Weights of a small transformer language model.
Size: 16 layers, width 64, 2 heads of 32, MLP 256 squared ReLU, vocabulary 512, 0.854M parameters.
Each number is 500 + 25 x the weight over the matrix's rms, rounded and kept within 0 to 999. Layers, rows and columns count from 0. Numbers have three digits each.

# layer 5 attention output (transposed), 64x64, rms 0.237, rows 22-39, columns 0-63
464517515511521535568425531484450472505469483496477474472469490523477486517499492547519490497512510491510493522523487468477504514503483520515498475506482515483563523492495495467503497488503498
492492518487503493508496521512473521504474464515447506519496527486513509526478517534471481486508440474541481500479531552464499508530506519485505485510495509492511547494510515485496498547472506
537498518500502464514484506476491525502535470485495463489552476474491491467499514486560476493510512556499519506518504486533546488514530526518512537496497474488506554493480542488538493481494507
512516525508475489522515516514470508531475483517484500470534513485505567521555514478466515534518516539475490506484500499465474501495484456501520484452503515490480545510496505505466497516488503
532547506456532510500514537500475509495497466485511531477510473482494473489515436478472473496548458479502484493484485477510450490512487522506484515477496495478498496467489523482513517507517507
501457488500512462516502520508512511528474491530513495476529490491507524508481482507461505477504428504491523491507504513471505474475456504492479502478504419530472506516495496492488454482494507
463542486491525503505541489467452484490503522519505515540459499498442489472482467545460487510484484506522482512497459436469554517492485470511496511494496503506499488493462555478495480499530519
499472499488500513505498499450492478486525491536463494524543463491511513519526511477472459464520504501487464474462504457473519503491475541491517503529513512498522494514491467469469545494519498
528527470491493500499479530501489509535497487491503500489487453515489517536481483476502539460516518500525474501510524514499508486482496491462545531490493530489492463483502491488478503510503516
516496509536523488499465448470518495461511503506482518515510480508477501527501500532514487476505466503463486478528533490484494502524488534518509493488552478542478500445451503519525486499547487
503509466484509471530496483519459518528491517513441530492520491523496517503507513520496473563434513510521523480555529491512507484519514459499483518501463480515534530528507473510449503524537533
485500488485482454471469484552507500530497551538482466504515509473512478508519503514519518428468498473481491518522519493557528493495470533514486468484492464487447528516489486472491475506443468
498531526467505493464487522498473471459500511490456417473484524515519447530489489456481481511471514540555534498483553453484482477449474495492491513481526508479538525435506498509508494518510495
488507504505486482501520479520518508513579526481506509500512534534499484461522476510479500476487482524492521511495514518476423497529483499502536476511491526520455529540478470488465477492566492
519538499502463479475513462540483485454515467552487551499463525512515547482518500492479534474495562479494506504437503539502513462527506471480506513510514497509478495465465504485473527537516470
493499544467470548503502517476471489477473519494520475493511502467491511511509482499534515478501570446468498505495521469547491503469526465505504492517509537491483481518512463493488494500487526
517517443512463476519494533507519503474524492497482476432480494476525504511504522441525480532493541478461504513462497482483510533491502492499543518453460544490486519474508501456481512475492467
476490473524463505517476506458486466477520494452512480448462502560534549528465517499490485516476480482504503474508541513511488464489485474509522462438476501426469454508444472524494506526463482
# layer 5 attention value, 64x64, rms 0.259, rows 23-40, columns 0-63
526481491508531492496504515483497489500502475529498490481513515503499505482479490452474512497442510463516538471494506487459505488506498490503516539487487484526523497503481482476512530504478506
508524483499520481475500539484454513494502511483527508492512467482488470538509482503494481514499475528497528493524503511487499497520469531464484490493504489485534459530520492471512451504522495
504526521517498496486474515500505474512509462533509485529537524491514499523495534501495503531496487487528495502506499478486501509521499494501532496458502475494514519510518512462492501471509519
509492477479519501483490487471482525524506484512525506464485519474502464483487514512473510475508512509510533503519515532496481457522517487497539439510514497469507508502499480497489475515514539
504505523519489476484498521494500515507523500510514498497525493480511505456480540513532491518476493482490506497504513492487478503521479482511461507501476473456479522533495483486519535522497492
538504492495497511468500465491526515493476491533464546482473503526508524495460468489497527449490501508531467484508473510510484546514511517474459513540518489491470509473504509494460500488484485
528506484481502527507476518517486513516483526528504485518496461479500507487493475490518487491495487473527486487519483510454507492494478501515551486499493478480503499494514518542502504520537519
527491486528489507527483510509513503527516494492501485488520490490529514508486504511534487466519520503512485508489490536487503493488510498467519486494495485526528534503515479515525473489485512
534486492485468493504502508492493519494538499447509521501484489500497483470495516473539498530514503527509498496517474509474509500492535525552488504533497471460506469502510505528536508512474509
483505526522514482443547508519503515501515515465415552487488513544512442490493489483461522493473455500493458472494472537510493470524488487429498507507458493489513558475457479490534503484502537
509493509512480525482485536460491469457511472558501552528474504471519504496515511486514533480465499546499514516482542488452494476438557487476456498520518477525469460507555423506518459500478518
531485494486522447513511492519456498514491545437479504480486535522464488466468501456510476502502473489564468478479504494542484515487459540465444484530532539493492501551499538541584530483503454
482478469530454513523502502543518527468529505479497495586493510565459487513530482502474451481487491531521503500521514443470560486504539477507513527517498474480486493481496470510494520481496499
476507484515472518514565494542462491476489508494535504511425505469520492461515496436480488482493501490443564486505522495516508494471500436488523510479506502471515523526522533486502532517469472
490554497507499522529498504507469474459489518488514520508505447459526460461500500502483534525532520514502513478457507491509476488508503523515532509498512473540503489529487506475482454495529461
508515490441525542457466535500482483484500562462515509490465512495520510497505450483505473449533552465499495541498486540494524508445532524520499519480504541518498507578493501492517512465546524
527551540498436470499479535491526504519487547433463535475504486506525539509544475469473484487495464458508479512526508503528549518504480488459540540463501544519426461502484505510505507538558482
541502492494540491524482528481532511516509469497506522491446544530501461572525448484481471479506486558476502484480553522469471565525476468560501459507490497478490502462477524490452480480490533
# layer 5 attention query, 64x64, rms 0.263, rows 32-63, columns 0-63
482491494474514520534505501494499513503486478486498507537473462477468504473474520483519520507479502504494501482498538492474505496516520487520503493535510493479497508520527517523507518466522519
532503470454515499472497532471501513493529529486508512501494523494498523495518474473507483511504519530525519497514495515521517495505495510482504500462470492507468502499498545475505523515501506
517500510511504484539502473553531477522464453525517484505534510490519504507471526517514540449514512517459509498491492500464536477485486507501496488548507498505479507490518485477504467505538506
522512499492475517515506473509513484520489488495518531513505519495535505502484474523497513532501532524500511534506471535510506490525479516487482469450462487510478481479514518499475477532501500
497511536543506495465467495487448517515472476479532490515519505472532478508527499476518513527498520468499472481506493434465511501502490480523486511496505481476521501486486521493500512478499511
525486512518479512494501524480421493514500514514492510515528508477556555504542543526538518482501495475532506505504526445476473519504490493506501489476507473524464501469497501528508525454471514
503486517491517483529523453473562504539466557487502491515525439493509495516525512472525514487464502523519505505557492505486477538474452498490487497511495513523496482482479496486450461489515467
459488518478549547446530540536495519466505524459513524522503488502495543534499522519517481466480503540515481530459493457496509464502511498521482470443495522502479499516487530478506479542471475
498486476504525529435546498485522455519547515496473541486474535498521522515531484549489482486524506490538483493466487493517446529485502488515517485448430503526471493503477473529441462495459491
495484518579505506508481466514508476551491472497511547512470466510496490517482471483450491469489500500496512468487484492491468521480525441544493530484524531486506491464520495498499513446496516
528466531446489512510483505520470500529503510503515482508490505509550466484541461506504477517489521483495503514491455478506525474515487509478469517490531489507487536505484542515530478533508509
508486510479471509539484483521485472476473474518525474491533493493518489472511481513507500510474487499494463543485468528495472491484472531506510512502513498491523495520495491511521500449498464
524479485485476510503504501493482502476499526493511529498517525493547525525519524498482511469502510490519517510498492491522481501521487500482478474465487479514475476452477484486519538516472477
480488544500475501510458483493515532472469550467525482482507473504545458516502484476472511454484493466467481559485506511502527482506503513478474518501539508466554509454536498502533504513511445
525514527462497520498478533524481506491458511550496491508473485544526482487507520471502520524483475529525516484516483536514465523516522467531458485508501459501515475495486467509476487472449486
492452469456431495477460489555483496520495487484524476529491459512555476517472532478485500514481529509490472494543478469425516482483512455539494507541523519514498532478530532517561482476514555
491511530526491446496505516506497468470467504481518471485501543456504476510514504508460493534492499497510530477481523479447526558550498535543521460480565463518548518489489501472519457460519538
510515512483427510528492476511495478469502433507499492527493525504502474512480498485530500509483518437534502492468479499486496495473586481443539488455497536506538470466529487465489523548498483
458478537473496494538530513501525495457508460554502490452542459518562516495500498451444538515533521510542502447494495503478525476440496549500468516488504540482471514515498505545520517483494494
532543555515506492475503520488511494508495510516479491482546468522498490532462481448510505548499486469503519551502520498471485510525480492458535465451485534509478522522488504492486486507541514
492508505496519547496501475480500489495508572537525534529468529545513452480465478478486491444519501496504446445512489462483502540520511522458559502548525540508492501454492497470504504509518467
486446540483531443517550526479499509460523457483489513510525488525503482529504506541487492486482505486487463494517496494522520487478484482466517486486524474527523491489511546541503497489525464
515494505500445494481549504522544504469487518520503545521501516482524541494489535525505485537511494477477510514516506494486453501513545501512478537526469514433548482514503531511500465477515486
498541504472476476510519484427498512513477527494523528474467518487497539468494463518480511473454574483513466485490488477491502485486506473516525483484517504493491492491465493520475472525535517
517548512528481480560515473505502470533476454500443475446513472498501551501528505521467492494472478514476486492533513461505507488470486499535543520466509554532557462522507511417517558510491507
466544498501565465500482536480521458506466525518520478469525491542540479500538519523489499486495478464494518526527538463492512447536485467528436498521487473481508508542482470485484477509535504
476522550511486500483521478530503511536495536470520467572464492479478497485493502471467514485491492485488500495493539552510492496540455480485489458514510498509469487545494482521561514461500472
510507505483480507514514434508491479518501478486486494502548493496444518547563471515519511476461488538458486499507466515489482513526517510542472546563519506488484514484519484525513517519516537
531493523522506480524488541516484503515452515485489533535538445479545476538504507500489489501515514499450503467508499508512480497488569548534473538487511464482477469505479483503509479512514518
503456524515477510537492521471466500507464502489482492472543500499502508486471498539508443466510469545545511473521513534500543533478499473517495536511494507496482509544463480521511476536517477
546493524451516489491489477482519490483523499488441552486475534477494536523443521494458504500462468526523530457483518479518526477534580509509517492476523465512546520533500505538504501509502515
502504559485507498537493485504486510476481499496512519442503570497512468520490492522527500501514491485501535520554504531497504512478442477541501496502508528489496465487521475509534485515472483
# layer 5 attention key, 64x64, rms 0.279, rows 32-63, columns 0-63
512488481458466476468481450506502533489486478522513454452533514555525498494517480506477516534514456519479467530437479487498504493523493513504517511479535534496528493517550494483512467477465482
484515466475492522485490470463555438496543513462471533482527527464482473503528525504477441524523498496520511524503526503507495457491503533481500486513457512476471474473464517510483531520439530
485502522496527451477513492553492499487490478530504483479525495559501523518514530509519535530513460506497457533468497461493551507497496451533535535501515512465503466509520504493526445479542499
513503500493490485508489519487544486518532453498495459493481479470503453524492500506462475493498493510506492514484530523459515499480551508488475482472497512471516472514502531485470514484508508
534453505542485532499462498472505516477497496505513505504477481491538496477451479454514511502466495500514501527487489501470512501511498491479505493462486488489524514500525515527526534512529555
553452524462436466491496509508460587474476502495501442492519453536489524464503473491554547508495471542442441526447505472484515518493514490495503523442534509467511553476513494527514475448495459
484453493481501467566526464493523513521496480506501455514512515515498517497479503487546511519520514469469493529510516511494494434446512489511467474506477479517509507510492483531513508461492483
561506471452517493458495506469499527520472514495497458507485524506539529535504461490482535502491499512509523511507551513445529508537476480533575538511498497486494490485508474483502513479517475
477530502535510517497484469453530485521484484483477493523504503494494509507501500488482489489514512504496509498505551535499510510471527482512499474507495528501515511461512527490512517515486525
496513489486513501475481491462500518480491520456518494540503520491471528483502476489532490472503423537524504513495507509476536498503481500481500466487530506508470552476484513475521500527489469
515512523470453515492524484510495497499500480463542486510498478498500457470534532488501463466535494424468512492481446533495485527525529516510506550504465523447479475502490529481478486508510546
516518543495457457495507497471530561455483485517483488510489492529512543545464498487512544496459524509425461499504525472469475527491525492568486500462520509486530543517504498519537482462530497
510540511519508561495519518519510481532518523498491507497534522457460495504522479472469487504559525479512531505552478525519493504512502562428491497524423485519486502483477516511446498485460495
496489523496467511503520504468533494529515510473478482549452492470478502516504516518472506512515532508487495485531515525487503483466489506473504489516488499506507475495422506448461533523499500
532511496540495478520543478524494501484502533498521516503510486493482522499508492494523520489471536474498552447494516485499510478458503518491482473482495529468506491480471501526539447503549522
507530436471536511536530537485500501546537499456495508469558475448509510525495510528470439509505492471533508500523556521501527503487501502489484512521453494471491537464486540508495489559466489
493465500525515538502465543529544507495500539501514548497492512494509460502509494447498462511494519484517500505546455525489467473519519520479501479489485481509434478477507491538549502505429495
463538470523505511480505537497448504500494486502484474483536487466494480511522536510483500485477510526521530474500505476504447496535558483481473481505441514515541470496480505494476546476506483
505489504508562490507481457517504474530500481479480522522494500488461533489505483510455480488500541468458513505509528492514482546523469482499504485492485521483485473471478551547475521513502468
481470507469505530542533501442510496505517525516486490525501478501538474466514527474508499475500502490483459465465547503478488521538507487491495460476522503554481471484494455541482505523511484
443524496515518461476490547503488475475506500489467519473525489489499541500529474507526521510522478462510526549509540533486486453500511512423549493478513454516521493547445538496517536513490469
515495483529477545466461538496509494490497508509493470522536542479484525517521530497547493526468512471501506520499538519499485510486477538539506498531491494518470510487527523513461520496485515
501500528483515480511471537498456510467521509480509449547497515479495479509463507469476498516516521471502472493537477481473485489489512489499496490477512511516532496476479533528528468538507498
504508494499500493505471474501478466492516477536470487532474491484470438508520467453491520494513467491537547530469478508523502474529517518500499497522506447497515516508476555507494523494471476
488532524478546516513507529499474526513537505526467564505508526462498489495511513536464460462471491500477480505480468493503508454486502535519501530497471448543513483471502468514514540457489470
502500529512508489550481461501503518502503561520526527535449475484558502455494475499517501480487513465518510528506495504497494523472476486473545494471465535498488489500492514494501411458504509
481539491461512508504480547500544457502440506485486503480452505497469465522488454495549506490525497493495516455520511542506518524465497480481501497510473495510543473491505464555461506509486475
497509482514479469497542523546480464535511498512506515482520557536513507508523458478458481474471464507507478509529499499514499468483495486486457528509485509549480532526499477505467526524466547
485447517533494532529484485504461504504488466476533504504520487510560526514521460470461473504496495493494493480528470466487497518455531529514493502496496500481468493515474491518502515512522503
495531530500522507538505487518503470448525490514515513507505480493480515515473483523494498518509530467507504523502500470472542507537510521517465462527507499448475532488505444483468512495470478
490483512479458496492491516551482540478453501505506517552513468530464504528516522474454515465445498496471485500454468530485517503502486496508530476541516504515501525496470486514523489521469504
482497480543514523482510519522524493493506534500476460496471474500472475479506513522470534490562505489519484493532535484495490504484509536527488486498467528501503519524487467505505537450513491